{
  "n_layer": 12,
  "d_model": 384,
  "n_head": 4,
  "n_kv_head": 4,
  "head_dim": 96,
  "d_mlp": 1024,
  "vocab_size": 16384,
  "activation": "geglu",
  "norm": "layernorm",
  "norm_place": "peri",
  "norm_eps": 1e-05,
  "positions": "rope",
  "rope_base": 10000.0,
  "rope_fraction": 1.0,
  "qk_norm": false,
  "attn_scale": 0.102,
  "bias": "none",
  "tie_embeddings": true,
  "parallel_block": false,
  "extras": ["capped logits"],
  "init": "trunc",
  "init_std_qkv": 0.0249,
  "init_std_o": 0.00508,
  "init_std_up": 0.0249,
  "init_std_down": 0.00311,
  "init_mimetic": 0.7,
  "optimizer": "soap_variant",
  "lr": 0.0032,
  "beta1": 0.95,
  "beta2": 0.99,
  "weight_decay": 0.14,
  "lr_head": 0.00729,
  "grad_clip": 0.5,
  "warmup_steps": 200,
  "schedule": "wsd",
  "decay_fraction": 1.0,
  "decay_shape": "linear",
  "final_lr_fraction": 0.1,
  "batch_tokens": [65536, 131072, 262144],
  "seq_len": 512,
  "doc_mask": true,
  "train_tokens": 472900000,
  "steps": 3675,
  "dataset": "wikipedia_en"
}
Each number is 128 + 24 x the weight over its row's rms, rounded and kept within 0 to 255. Layers, rows and columns count from 0. Numbers have three digits each. The size before them is the row's rms in percent of the matrix's.

# layer 2 attention output, 384x384, rms 0.0911, rows 131-239, columns 128-255
097:185161141136139106129119119142079125131140133113112151106150142098123158115150109145143142151116145113167167151181141139115119117139150111134132117144121147121081100151088126112152107111121147122121142144117101158109123108115157112157143104126133127126159088112144130136100139124123160135104082129118183153128084133132107154092145124102108140136112139101110138153109102155131099111087
094:137114127124130105148175125163157077131111130131130117117156157106089163148163100154101156129163131113158133112134108169138155155179144139112150086133098106147134121130109104147151123119098121138122111144154132121133092112134171170152133169125151139134159099075122095128172095103162119117139188152120114101122124103106134161149119129154106105144149152132126136155139159108130119161092
105:134135129147144116117148125120106137121164132136144145105112142141124150109173161087146157112100149127107131152108142135108148117148139134122092127114141172174099129133132107109131173156191096097157165131112086153142156139122096136166120108118108144106123093135133086139128158148089128116123107095129107114122111129155148119162121123119120100125112137176124095097137107147119188126126
105:150113128141159142109081181095100113166111140107148134122102183146112125106117146143156139142117155135119151124150152144146135111135139122139114110115088114126124115074131146133135083133124116113166125158126141126113113110110152113109123129110110141114113078142120147124159120159105126136095079129114148108125103127138189130157121154142109154142129135162119114093143146107100137183131
096:147135115195109120109146129145125120161124131141142110133155160140108125102140176105159116156125192128133087127109099119123103099126074188140125132131139129128114136106171124106138153138112136171125123085097122163116124140160119142156105165139155118106118153123171147149158122088150118129121124157156110114115109127135137160085150119130130152107135109142113115119110136151154120094108
099:106121160112146146164112128144153115103123142128136119165145129113126152167123104094139111126143132131143111116154161132132103165157128120141093088110145145111175099121122108128102102125158089125142124151105109111142137072110115131114143168110117116149092137087125107116161151149168113162128163134112132114101098120112134126134099098131140115169077134128120114122132141128131120109135
092:133145109094105141136171098099126151111138132109139146133133137120134109141119141121162105128142127156068104108172114126167117113153132141104105063113137094151120172129093140141142113147118184131127120128106138117121154148130137112114141122120103133125151184143113118117099099127164138119108098113092109158154161133101110100139109109123107143123132139123108123143094148129087119131142
098:140112132098142120128082153094125144161086141161108134109174140159127126143155131112176130145115145144156136154152123121127110149160131111124139152117128095103132142160119165128145099102132138133155135096163146120148090103147138110122147154130142163108133157140127119098135137119115151118129107137161132125074150118156136151151136148154110139096123126136100143150144093127120134128110
104:130115110147102109092113131125115145128133120122100145149091137161130153120115124083098133129129115157143096139148150148139157117094153123123109071127100106115159132154120143141113157139139116149118150106163136116090156091105108119134133110154137163153132140130135125155157162154180170140140155123143151132094126107127121110149139139133159108117131140124092098122085158183124108130135
110:136119122127119100149117104092122130116151131100118144131107155140127160139116092159155143137146144077136081112137142141157122133128135119079111115169125123117180089125145122152128122131141121086132096140139173117171137151146149139095124137161106140112139102162123086133122104114146121116154126107148105151126117105121108113175159126140099159090119142120156143110144155121111100129128
102:132131170126125126109133117145108151118125107123135139100123132130120131133113150140120120167143136154111127103148152117179119143147136139116133133141134113162127137120122133108121102146158111117155136164116114122141134142138160109125098149136129154126105086114162127090133121157108125134106110113134090163132114159115108113121135133163096123122144120139131122149141124155144140114139
099:128139126125125145138135145123136120149156108130151118138117112124171078119096133134149114117127128135177157097163166129085133136132143144112148129135111139117139118147125105074148107197088157139153108201127149101121122122113149128113117132114125148159135144113126130134124124093120136106138156142088134145109136151105087140120121156147098131131124114132155125129110145149108091151097
111:105121085119115116175140128116145133170125116129124093110122105133153123165108138087134104098120128111121158125093091118134136135164125166166096123102148154162136093095122116142117130111128144115122158128134159107143114099114083126126143154144168137164093175109128135087119127118153164132144116107124156128110112169114127118127121118111149116110144139127156139118122142094045143157092
101:102151149114120132116097141102160143117163122113102080147085123129172143147153171117144159156120114140113165115061195126109122127099139143159124108133138120133101142145139135111102165139155099134109124121146151113095128101110150128075122127149118142156131129127130113154131114139116142140122144128133167112129122131139168077160105161147139156110143140166119101132146142103116142153087
105:128135154133145129119091142114122155129102140125081104127112117107132110140112106115132154124148134122096119122140110126114131050141162173121159136113092090121113156168137120175157123131121139079116146147140118083138128109131111120127125101135086127112144119101137110155162149165113096132145127130107146115124138134079152145142134132165114094117158145119125112115162138135105168119131
105:123149126106108140125130080143148112142148096107142118117145139124132149114099133127149127127163130124177134138141157135126110126168140128126142135109135146137126159147138111155130143129101118121109130121131162112130140150137176096096159128123114109133133131116068122103120119121153147102153094138116162142121130096137112120142131109156155107136116117144114129130150131136150154115094
096:140140125090167129169152072141135146135113113130179125116115118142115098138090137112190130121126103127113126080137137136103122122093131161126109121120143104103136144102117120144120111146119161176157101126177119154125136124125148166128098161140124146179133112160134127139174131102122150108133122109106164142121165107148117130135118130162135140093123095171114109080141059123110114126125
097:101134125125109179137131165117159113141086107111161105125156111112091123155093110148125118139128114130107102149120164131087133119115110128123120177110157156129109156106077139146166133149153151113138149127146165123139117107124156120107143135088131148141138111103121106120082160099157114141127139148112140126114133113138162081158121133141120138146138090114119118139131140130137104126117
102:146091133090170112180159159108097137137150134111135176126161109108135097135128111143147151106125162150138120139137112100110118126128100132136131137157131123099136117133165126079123159090101139135090113148101092154142088153110145115145158081118120123098141122128109136132142134138135143152133170175119135106125171087136123151152143111111099115127114140133144112125119160127129117151149
101:127130138079140108107134118125173100122113148124113127124139118133124100098113104141130134122109111100168110140111118111116136141135133159120169110112131126138135160124127150140159046124161111127133133117138139144109098146138116111126125145097162130109138158101109075142134133132140124105092173144113118118119119130143113113129121129173159112121141118140178176140116122138125148124158
091:171128141114141137130124097133127093104101126154110098170152096119129170136152137105150128117122143087150137134164119121118128178162100121097131157130111129107107154146096110140111110142122133140136119143102116065122136115112127190147130110134162118153139151145091136148123103110096140113171097150104163125103116123153158131120141129147089095137116121126133124124144082134169114131160
096:117131099132109104125127146084158113190217156122112111118122114094123135142090153120148152137113135141112142123119150155151092069118120134110119123124130115127131139135105114134143175142124115141112130121136122095141114138117125137092142127155075125089137092135130132143137080142146122139104146117129153162129131091139116120117134123124126130157163097161127100133114158164120099128085
100:136149159176133135139112115110117118148141128102116120142114153162119178131151131098146114143147111149167107170163106120107136159115110108144101140092149105101141105123112093123092097078125107116130104106121144130098109119095157192146105171139100158184150125124133125108147115159115149155117117113152122092130109154172107151127110081135136125084114131120117146163129146137147103109122
109:136102088126139131128137078155120103136110097150153127118136121118079154145107153170148138114109152095097138125104109151155136133142138114104153118120169144137098119123140093089103133091141160096162116155106136152091148151155134108136136159140136152148113136157128137092128121103111113140084100129065101134132100167134086136108174166127138129142135145118118125098103136113114147124111
100:131096114103138138120092134113131141143118131174158148123130129126124134135109105140087111110098141145118114098149124110119142118140155133102095159106136106149119126146113111165158125117078138136139101123144119112117124111104140115112103116125108114132128101113172134144099161126129141127160120118137120123117117094142143128152150089088106100122144144117138106106090118175129146082129
099:170131151150124100127142135108077094165110146122147147136102133126155154152111099120139160117125124127119144128128156109140116134128178122129134081134125134134139133139106097122144146098086117071119161121098115148134113160130116140145124134138093133117126088090095115142148125149109116144127119149124154150098153085153110121142112098151109157148124118111107131124114103137135098173124
100:128153132135121116130139110121132116213139131116152111132134145152180078136139081140116128120147099110126132111166131184154132096139121124101151151101127141080117160136129136167116138135110093131122138142127099123140121098131168113123106131115163095137140163078117131155151147174157106125120086131165130132159085158135126100128135154151146134152137119133105116123139088152109149116171
098:147131162182144108122128132074130166131120125124121148105153167111140120136121111123143135130153137107109150110120135158126152151131176139128114150118117136136119152128091125106169132116166145141133123126089140131107132153167125156139095105132152107118100126105160130131152090097131108128134110105137150144122153155147139108128083196141133114112149124131128166119145110162131140125110
102:091127137095123154106128083124095128127154118136119102139161127119122111125109152119151127105157160142116122125140106125114154126118144110115110085133107137127148135119140135147096122093134148111122112102114140134108165107122135100114117156107137169168109086141126150120094115126121109127097137145154172125129131093107136115119129146134078159132132135163140137118119136132132136153126
095:151125157132123155145155114156160149158120109132124107074142110138136144071084109103109112122176137106120120106129097165104107160137155116145115158135117124135112153126142111138112144136119122148161121092122109138108092159094146089124112167132165149143168136148144129134140095112145116105113119130143136149128115123150076121125132133117114159132139119113137126166139113146125086108144
098:129130119150141172123127130110145127127142170095097110133111125120132098139105161124095135109160129113132137104152131127107132150125173110107120139148161107087110164118097126156098180094127109128151139172139078103099108106164153136148172113130145163127115125134157109152120146141122114132121121148128113151161090127157111140141095140110119111137137147162120106110108129134118109173137
104:116137115135135129121089154121129114167137138147122075160168117148116098144125131125175089112106083088075099097151174130138116083116101146109174144117129160082130088121148116118131117124112149104154094140113111135100109113109102133133154158136118125121144133115120100129109129110137137118166122101132123127136131138116128098133145127132122129150124128140122128147103102100143148129154
098:118122175108119149117151168128101162151112080150103098175121130156173119113085105144151093131100060129137149099125116135134078122129139151146113159126156135112105116144119128178118137137137132123090145103129203144135045131100113100159110119156115126157072142094114161140140158107134140126120109133114118116129071102118175140133144145153115143137142098127128109123140110144092103127144
094:101145085114138123120132124149128122169134142126203133132127143122124120126140137086123112163124120155143145152087103145136090137084140104129173124099146092105120114129125118122118105084089106082124136127134132125158128145134152118117105128116133175153139174134131139130127129116159126143112131115122124149112110131109134110132129146047133093140128188163149137091126162106102130132175
097:118160149164113138141111147081140167111168101143124164128092098117141145169155115103144159102160108079134146144167114108092156100124143137160093108121108127128134117102117125169139135131099155079176117123125106147110146113141119132146130116147110129114162132142126091170111132093150184151121110114129184157167145135111147071118111132090130137144092172085133139139117158154102131092094
095:132147108138174086164127134108107124145125164124107124167115111087092144112156132139149086110121134111115127166132111130096138171109099121151150111123134123161138110120098124095114178191128152110082120156126140172124173137123107126163148096141130143106135142126140114108160120110170106132117116134117141106126135145115138115147149136111143115169091139094125076093144132149187109145110
104:140160137090105166128130138136142109156088152123134168154128157098121107092098170166137092128107097124092101125109138138118117133118151159144133141137155104104100072113179143110103112134131106112125161137131149135116120165170142124118127151101119115136108138137162176114121145151122137121161158126158087096117147106153122113150089154124130107129089139130101120160135122109145176096127
099:113125111141122098150154137165157104142139145115125159181107134097088110138127128157123118135116148134136126123138132126134131111114077107115140119110104075129099105141118158126124125127155108109139154126103126106112122179129142153143114111109113133102143144114099105115136072167125097124132133162119099155119095141116129122154131125100150101117095139130082102140102107087153137144128
098:147122135129148129107164117084087126122125127087159141108111138146151106102130129128095140153120120152110136126155143144135116120137177106124128131115159095155140119121168149162115129104116122146106116106151083106129130132129125146148095123130132103129125141080166110138126174133142151099140109164148147097156102117149118148159122119135128123131133144145122100135119123120144125103115
097:131119174148120147136111118124085141140093184129152123090138158129165116133122154140129125165128133149105127175077104131139127135115092162128131139111119133122117122096138121112131152117183127145134094092141150134106158106149135066127162162102127107123133104106123120137130152123138129154145065126136127118105123149106152126111148159094146133119137130132111146119120131138161136099136
100:120111165136109128111105134151149121128126127120124127103155116131145087099133147142144137129112129146133133141112132135142145126120140117169115095102139131098078138121115124110104156148104159165119093115157138136108116133153118150154153148159116138143108133087114096056140178124112121129156148096105153164115100158112164143137117137146132135137090149159128110127129131097128136105101
104:135131121147135103108126106130109116112185124150139122175137118140144142145170122142111155142199128109097123096103129112134113146173131102147107099125169121112143077141117139185116142151118156086150129092136115114136127120122123111125144113172113133144119085091137132125117124142097151124152105140113147095147121098174105175091098130109117129116111101135115103142102127132123080122100
095:091119158112109124132143084119098135132120127130114136128124120109137115135128135115107153161128101125096124090133122111119149155109129135182146132141153117115121120134187132125144139139098119148085119118134124134126109122120139144126125116126124145090111120127145110108092131157123119140097097131144132148108107124146169123124126119158138106096135116119120111150093140150167158130130
099:150108137132109137128135092136105121108108125141128139118152144129094126186104116145110150113133145145098144153142105126063125150162139161130109117135171130141114126142104142098134109102128129132096145120119121160110128119115115141098093113148167129111167128128115103129150123094072153126154120140151162153101098102146131079100115158122125131125123130125171163113094116169139128139105
101:173109087109138180090119107142126128142102133145164112107102154137139138087126096138164143113105146138148160099149081130124126129109136118125148136182132138088145116129124140098147096103148119115124139095151156172135115129141121149151118073108160108151126109150095114136126133145157096119125135127120157123107143104125190125170156096115104117132143115143117130115167107117094129168150
105:122147114131149107129112143117137126129144109140116094115154092122132127144143089142138110169180128067145100107130110162116135119120166129126095132107114135128116093110125120103116118123149142097138123136126104136139153116112089167124142110141143139116137106123173115176105131138128149092128105103150108145116132165115123098167138109112117166101122150098136155127138105153127121124111
096:137102052109124109133138174143121102153108122123110106113094098151124118167134108105128131139134140117125161137133108119135143137134113119123122170149147121133111128121114112128121158120134114156137154124149131112075104146118125141116120148107146130101103118127108124162140095143112098144110109152134127126127128143101130086154130146120118145117128100075128130129124125110123080150115
099:114153137139141096129069090122099150112163144113072158110094108122127114123133092120120099144123151127134143118104142097112099125103127129131153136155157127101108098160124120191118115132100111152085089099142116125144112155148109115116113078123108169090149090132139156134072129077112158144115069096149106140089131107141092144118116101146128132122141106130143112123161120129108140137124
093:102110138089091148121127124139123103102194131121121153136122176136131127150118149140159132126134128121144161102128144103074099108125144165134139170136105147121116162140102122143121104104092104161135146147142121145133108157179157130091152112081139120123156144084116087141121133126096133127109156110150127108165100150135116116132141106119151131111111143133120115131123097155133126141130
098:129113131116147149123107104138173149109144173167147125122119118137098132134115140097149106136141114095110125131099132098094104110123153096103135099136099110111124110128157113142119133137141127122121125138137105096128120119142104100143113097104149089124166145088128096160139100137165124137120133117128114137091173147127153136115111159116105136099141143103129143112125083134119158159142
104:103137145116129123120154126099129121141144135081110170099129130119121135122150129135127135117117142155110135144134121125108150167109111125141112140165060111101143121103101120124138122140106110145160139117130123125123117120125124073133142115128175123125175135098115129131103168138129143103121131141130119126124143116153154146125151106132130124105142136187148126138104164144112141152114
104:144143138113117107138143095101132126135127164156121123126155100111090139157132112116113137138111142127096115117104167133146112117123172133102128134103122137143107114125136145106123166116123125154115095129129155136103144074125142126116107119115095130134179125140154154090148129134125103175102107126140137118112144122133133065107111172109130128153136137117165131155141129123133163123079
099:128122149117098116136160199116155121092135113124106127110115126131132133170114163064122126106118126117177062158158136091117120149186122083138142186128086139164124150123092080099095103095163132145131119128110108118151175129135127108121137140148155123139131110125091098169100162143105146098109151131125084113117143088156138153133143115156131114171115121132081125120144164126125158158120
096:162184115099089153105097135131105134108124118148101124123146110107166138135121153156117143123104123158129170141098102134075132105147129122164126137153123144154117130105115122110150138157123135146118176138087152155127130178139116138097133086160147139142141145166151156162171142134131151148118177134137121142134142170114119157102163127160154109150145114168121092075068119115121165136139
097:129134090174137103103111112116186116077135130161154139126113113103133108133122144159136111113122099118123113150169119132123077136125156164110104133131143171142091117110125134121130168131167142149124095110131082092110125160097133093141096137130130150121124125095125087140136136125146153163102120105117124133126109153116146105069130143105154113148132152162143119111161137122126145123109
095:112156101157114127137094154157147130165132173118112124131143096087138136134144115088127133161147117123099113108120135113109096124129075115153142146119136109117129148141137117148107099125100144121136146146095127133122135084149137132139144126154132118099118128118127157176115092124131126134146118156120119118150121146134130184100128102137142122149145204116147100121139127140152146124123
093:137139133098098093100139156124130112117111107141148141167069134119121163098151115105141090107126142140117106167145131142137114134149128124113123108112144138145122126133091109150142126127105152158109114111128132124137140159148110111119156113132172143075150131155113141118150159128090133150116113060106126154092109117129185123123147147111111111133089118139155100145094148138156114110110
097:132116097129140150135156136101117117139149173137155127102108145138133083122161127111127111167193117095153117111117178112118116123156108126115103100105117137165150142143190132121166084146117135107112115150138118130104119122135118152097114101129089147160105132153169150144147107141130095097132134098118146124141140123125102145127109121133133125132094101106176104113118167197125100132137
097:140125157131113163104127145140114154131182163100138134130138166130116172096123119125111120162092142124136113145161129133153125111114119092134128118158149125148164114129098134146122132169155127152095116113101105151156123138122093133112133121178159131114125124150097152107131140139148117122124118122124097133145111116133136123146135139126149148115143145121125074142073178172129124130146
093:158143109122135133112133102143171131167115130162151123088145115121090127105160130140138154172130127122062130143086109139117180150153129129102153117107134106109143119103165123135163116093116142150176142106147075103117140117081099141122086132094167119116149142143132117159139142132154128112105147118119088123148154161129100133145167112091141130118183148114133161133125142147125109114131
105:141127140135139116110141125104101116121129119121086161146114134155118118143091135140134118153080106124105137142185149136119129128132127113150112157146141103126140096142123088110088131137150066137121108129174110149146125138107106080116106148122124113127142125100115094141147164128126121139124144129107110112141102132179101122096130119157121123114113116134106089155116101162120122146189
098:111145118140123126107112178098124119145150127144134132116134109134121144190164188151111120097120152088128141135126131128134131105112129128125115109147123079152106136121111104090134103103141089118149120118105144143155139137152110120110125142144105116166150076109115124149117123109105083147103169112129140131125139095130167132165150148099128103177129123124102104132120137078135115157106
093:143149135124110099155121071152141122132141098145078146109134114108104125137124115127162156135131110105098115123112151118094150127123130128121139144137135111105138142145135189152153144104089122120121171148117134096117087112169170149141162101128106137109140123143144105146156108122095104104122123117147136144180123148104107155140124113101107107160153133112111100101152139107155140128122
100:097147113104160111173113110150111142158122132124087123130138167096129101119100118144116112131143132123112164134141131131155132098156121160132126124115180123104107151102112157085131159122132132134119124103137131097096146101129154134120095164113130107144123145145116147110161157139136115158140145137161151122114147171129122137084167173113158123121102135156137093108095108120143146102143
097:093095134109147146086150127139124128088150141107138098143142098109105119122163138116126131135122135123120119108131194137134102107140126142106128133153128103120119124111122164127102122113091142105117133131134127120132161134122129128136163126144080066108128073093139122119110108161125135126110129145116135107163121148146124145144127128131116129138122143147159132098125107133103143145131
100:113154155167131107176098157149139137124130118135122150153145129091137134108153138121140138151143132136140173117166113093129150138111139163120139130148130120134098089144109122090116166148101157127089144121147097126099158083123190183129131111146103119112121123099079143126156134093116143131109126152132157174145156129122156140122109150155148101106109102106118136134102116127131125132102
103:149140128143110182117128120152124159152165124124164129122169136107124131103124130158123129109155106179104117098139147094090163137092130115128125131109156151103104119118114155128140182146129120110121153119135144131124161096147109134111126110137143149167152133167115129104117125150103092117152137111101167143116109113144156155127121138126136140128107107146153137142122161097134104118143
102:123113120134118133104124113143103162126108120167144134149147136089161111116097097141133099136125125145133116166134128109158127070094137112114079092137124104148167125141151138136120115142119160106153135109139121136163153146143136139108139092160148118156159164155127160128129095131116127103146141117097114138105127131125092135145125089189131086141140097144156076102149131130155109115113
099:130128097131141142143128154121155119107173112140093085119136107166142134173131137162086135114141098141130127133126134122140129165135136116152097088145177146119096069126084093103139134115103134141129116123123151130096097161122085101146080105170158141115111126122093131110111081127142157125143158097097134155140139160116181127096163144085106121123138157120109111120106142124115108130121
100:147146117148141150148111116131095156124140122143109135115160088142093118119152118140123158073147099120157092105151115150122150126148139121108140140113118149099091139152125137101125144147128170107108165154160132147164120114099117119131096127151119124130136114147159146136104088126134135133158118119102157141144136127091132135112128107147158145117125149139111132103127119111105075152141
099:118151107157110108145141136099092156148199124108114130174100124131142114138143120139107164146126152121079091113080140131091150158101118119195132107110124120095110101116076132111116138126174109132141119148101109119139105095150117112126126142111111147146133134084143129091139098101156112178093125114127137129162106140110115118079131138068092145114091140129108106111122140153116143104092
095:118145172166121110122117136116104189137128079112141134133106132126171110111121150121137119170122126097106153129097130088079152147094103155137139103165145141125082107113130160159138154072135114146160167117137126105170163125130126121112116108114123098142138061097145122117106140105143145101095119098139152133121108159148120109126119149118136163097155096133099134132116152135115111117124
102:098170124118121132082124148130093143132140117136109149134131169141154173122123131099123135126132113136103118102134125159086119089126132144098112116110077126163143112113123157140157153097142133096164152142121130123110111142133155133157097123112139159121085114126167120146097121119096104153150126109128138084110115129104138112153129122128184139102086170134139104123145122135107134134132
106:112131105128140126124102110138155188102133116146141111126127152129148118111116108125142131144134177167126109125131114137104095158139149093144152105141151124147123103138076097129122177132142107094116144127111114164115084109165140123123125118134121159160125126144138129125129136129150148087120143128136101119137142181149137121147139097105131114098141139119141136116100120155124145070145
105:102128161139161166145112141117114101128167154129166132160094133133106125134161119107132103169139085142150097102108152115110132123126090111138133126092150110128112108118106150127128132130108138098141108161100105132117114107122114123117152129137135109129144114111130101164137118117112095103093152147122115112102144092141118124122133145111185118120095130150149156087122106152153119143134
100:117084148099123144105115136102108134106160141127131111136135129167114101080103118147149118107094078113137134098101121147190155121142132126150153125146114133130131094100127159138118108103124133134108112125112119135118117129120132079097132129136130123140152124172088133090120109127130098148105092121102143120085125090125148130114124135134151186095120106116159177150146131142128125143092
102:121145158150133059166124148161083139117143127130138150106131140109158143155101084108106086171116157113108140140133139113162114121112117140132108117131126124150112147158122139114173156090118105142095146120140158102132143149092140163093172107137171118155113118134144108127115150084161146091112124091118141125108136172121117109125145104150131134137153115138130139111093124105118133133116
100:128116132127195143154115136177171131144097122092130115125127124119142141118142140126118140096134116121107146122142097176142143153126098130133144093108138126185114112121123110052156133107110197142151122127118083131132134138110118127136111146157168124136158139130128120094105175123119102160105132117131151103150153147077125084112139112115132121111097136145147138109116145122126183139158
100:156126138130128119108147148106144130130158161087109149112126112132152124154126118108115146149126125131163129132104111141104131111108128104132124104122107141153172133131129120194133137130094080151128113105097094142108159162124126142144131118120125133118120130110122134151133157162129151113155135131100161135121124152148117111134097110115086153109122143127146138132151132135130136131153
099:126121132173090116163114114144115144151119100112141150142103119159127131111150133130141121137132123110140132134120121131143144154124136126162116113126135138117098126135141138101134102139115074124127078095169127124117140108131141121101122130135165121096138137104124155100149118113088089142103128152129124129129085160149136120174155121135140135120129091123102086131127147127116082135116
098:114124082124174097125133129115115092165129153096120126116155106102132120116169112148131134112102147159090102114150159133129175121144145071116134131122142100144077126107132165124100121149093088135143124117141137140133124151154117118110117149159101137115171118124123125135141113155144105143133131146118157108107130126139086139131137125107131109127152127171127134115086119097159148150126
097:132132102142128123135113089126129168163130136077135096139140178125167152119125121122119109096134123153145113100145134149136097148111123098148141155169137118099120134139112100114103136141109138131113074164165096127131076123102182156108118152133117129131142116061106153129183154129136115135140126100120113149106125118140138113095132114091125171105121101136131113100165120115120135129140
100:124129162133114083171099155110123129109110153117126097133151143151107174130114152155129108166082154112132081115156080112110147136104083131136088131119134152146114101145101078158143103169117143145122118143160131104130158096094102081119133137138122149121166198090139168150121124089090124111159097146126114103110123192145144128131128113136134136118095163108119128132129138123142138097105
097:123142072113127150123085120155113112140125128121166137186113113118160161107105106138115183123140109145143122109152110143136105140154151139074125132133152105120147143141124100157110112137142123107197155142133142107146140104130123126138092079129119124132104122141112110163164106108083149094116153090110109153168116131134136155086174133137154089154087142175124096112149142122135135115121
101:131121076138121125133140114132108136132124122141155131147135132099154113122155131123133138083150166144140165112106112104143119121156091159088134071125116146130083088096104130105153105116114130080118169128132118181137163091113117111145134104093154108143135131145141092140120134138151139138127115159103174127137120119148128128130110139118129155136094127132140151111122129132154125105164
106:137112142119155158104112118116090160145133102093099162140113162114124123146114140105133152124132111146114125157107137103135129138117134112121114152126095130141113113135104130110155126151139106116107132110137160129099132153129160114134101142155163135114165144107130107136140144116126099151135126125133117094156139104115153051145103118127158112143152129131124129100128116139125114109174
101:064130117137095116127121127139137100125128118121121147134137124133136115139119115127151150138127132118117122119162161138135145109107128133117164154132152110126110138138159137132135119133116110140117141133117119088130138119124161104131114088137101115124102135135111163089161147079078119121094130130129097102129131118138139129101138119139157106158111146093121102124106136107117120128133
098:103122131173145162110147093154138107157115101148119171161083131130126135090158158098143197144124127119146091112155146123118160146118146149121113116135097119112131123142155133119113107113146154160124127140169093104108129130123150117129120101142126113162159146121110120129123104128103163122089156117121138134143135100147107148145117137108123146142125129161155132106144140169119184124096
107:139127129145170130130126090087150132131125137138113118118166116141151130126146145113162149127138130130155094132154170119104122091165115107145144122118148133144124125099120135096153130097125132131099121130134149161109136087087099128119141150128132090121156122115130119121090171111137151160142130098150105113151103158126118158127113106119132082137142141149148128121147147079134165097127
107:106142142139096119104124135140153087150092122149166121102110129110164163134112129152122137119109119116140113108149122116128125127126116109134130135120135139109143113122120083126129105146147105109144157148146129150129093130134132168102176178157148093126150116141152103121115151103124126104166202117102134138092105093168154132106172123135138118122114099151135112137122129129094109102124
094:145107140116127119164134091163129151104133110136106133112125160112153125130141117088157102114111131114115122107090103139131119148099144110106115116127098140135135092145141142115127156127144121158112078105143126184141200132117111128151139127124101122149103158119119111161113159145121127133136154180128121105123133176113129110117118111134168080096124130121092156176147132090104113135157
097:147125134146136098117127138127116152161139115131112098109118119151094131128108116130166117157101129089079146111113143158116088130120117112168110129120093115109166120114134125112101159134158136142128123112112173132116076114143176101129145125149162119146141123118154114154147134124174125140129110158111136130149131140129163142104087111139072093121144136102116155149128173145140132149112
100:125095092161107114120131146148155129163155139147170183189133156135106117142160164153166127112159139139186113101141129166156129133132170087125161122126125121093082114116154136111130160137123137136161125128106129154117102110088142150113108122150119174107111121148129127115144124127089145112144146113143134143098121144113101106165116116151132113149123135109118119125121170128131110121100
099:117130087169116129136137145144122141133151110121100137111090119134087133094122143124108115136153145121131141134124137118128097143151161100108099148136125138114114138095153128129142109126137118116155113158151103115130155135167144112152078153132134141131148103143119129133103096131140098096162154160121125172160127139133116168131129119128134161111143099107119138096111109111108111157091
102:094155124136164126110136125121119116120118172132155142141128083098120122122125105133094117096130138150121131121145127147157122139106124174116116137102141083130115174153138121149174153126144108115116171156132115103126077136159123150112107101127071100118118122137174136140154118121130103100146112115096130146139117141169123140109133151130125135142102111124135127163119149141149123115183
095:133110154102128116104099147117071112115124126147110122119128104102115114098140124091112136130168147086135119123103146126148107150133136145138107088118096135141124133124133125142153137135163139146141128123125097104120154089154141124155078110112135190093099136101140099159113162151124139143123118105100135127110144126143171123098130174140091113115146141147092142129151120125096143126145
097:110104138080127137138121100138086099168113115159132182116153179140133110071158169151130115133106180089114111118102133138115153171130170163107140115087137136134143119145107128114127148099125131155134122132105063144118149122158137142153120121083156090170144163133133096144122145135128112093135158136109131132111122153131118132129163132128142115111140117105152136102137112165098110115143
093:104137092162164143147125119114114124138109100203161128124122128135098135109121126127123126142152099123139145125101132148123113089148093126139122151115153108144127163154134138112113154102180137114072154150123106114155161127113114137108139162108103123153107148127115128119126157077103121126103124128103163153130081118109096140126164116076136113123139104124168147150135107140146129111157
102:149120094101098164106128148106122125152193109141140148163153152124132121150120158157110111131089123144122153112130095163137124103076151145121107132120141169134121125137085086125145145124101103139143117134138119160148115117142114119113138147132143131141172140129146171125117134138095096128133128082075138153141146135153140133093129111147169151136129110147103080114114107125169094091109
098:155096107135128101142136131110110110104106112167125119131112101150112179148102121148087106127151135108132167157166130128137159127127140124107131121124123112124146108105122155120160169141163130131133160136158111137137164103152142123148092110117084119111112150137148145141112136164134157114080096117153164099130125117114125151150157102121130112089118128136112164097143132089113106168162
104:152121127095110109144117122123114147129108110121137156134128105127112124108158114152109137135127176108108122127142131111123169129124102138130138147125104136134122147116167136124122117146115161115124104118135154163188119116119161124129112123140154075145115154145097094085142135110127146081134137136090094136096090137162116160163094077088129114070136170107087095154146082091137162099172
102:137124144108111105127143140140161152137114125137142157133118099131124181135108105149120122146166122117140100122109138099115088093114123124122100137162113129133106106128135100114162160136121144115161101122176160081123105125145155105133095153102123157118127127117118129164102134166121126106141124125124136100130182091132087144104148091145107151124133142122125081129133124113123101098131
103:116156110117140124150154116113080116149143128118139106128123120116121159093134127166140131137152164105128093106146114146138125097123168105109139092137130131134095120137112143165138153140163146108092122137169147103082112170078105140125126133117109139140128109127152131142129164150127121107116121099115111097128105124120113127126125152142122149117119099112125135054107149129101096124135
097:117124124130122117138134104117142135121126146084129134136161121127149118155137114135153118135081169137091107112098130116126135165148140132136129138122142134136093123132114139132135120127111166089157102107113120121111130150133099144112135137117178131078134149120128108107096126166105104138164136158139112100145150136164125128142111132131108124098121147153139169136109121122159162141125
103:117168120123144135096122147135108142175176179126128154119170110098118081117185105128171114130156110167109134140098151129125138135135150110091128067125141137113146147139124144089127118164097141144146121147116088126156131139124151139140140110123138112148162152118108085131119127153135120136148116127113133149180172125075137156096090116123133163157134115102147118133112152072115138150102
101:118113121175165125086134123133162112131124103146146148133110129127132144138133163131137106136114187133119153139150103122155140156113106142162122122144109117139159114141136178113117114106125111133157131082134127177116106153159128089108107149099185111140087127096117140127138133145132110140151144155152083105188096116144101120104122131117133144139132136163095138141142110133125148137138
102:099141152122128153124152118131150132161155097115102164119133126098132139137181127088113146171129146143134150155156146132099139134106087113076158149118150131104107158122124178141094167145155146112088146120129114122151127123133140114135105129116117154135134106140140144119062159130120146146155133119142097100108110097129136116129144151091106125130094106137123130154124139131167132129107
110:110151130153068144158124124129108137128162112141088130102151135101149138149114132093116149112149103153107164141145147131105120139136135137105113152102160131105142103121124127123113134115151159146121090094098111134128128120104153125093154127081149118139110121105140152122099121084135132139118113137103103116149155141072114132090128135141140147128163102140123120149126181161130161115117
102:138164128115112159128108091137150126107167120134117154126123131106175161148191140115126121123196114120117170130113147145137147133145127101130117127154167112147114092157127120127102120138109125139146105160133136109119142154109135174123121140150110121143137137106123172129081100090149123117102101092132108128082128119100142103103123138104096113182127102149124081116118131116130158147103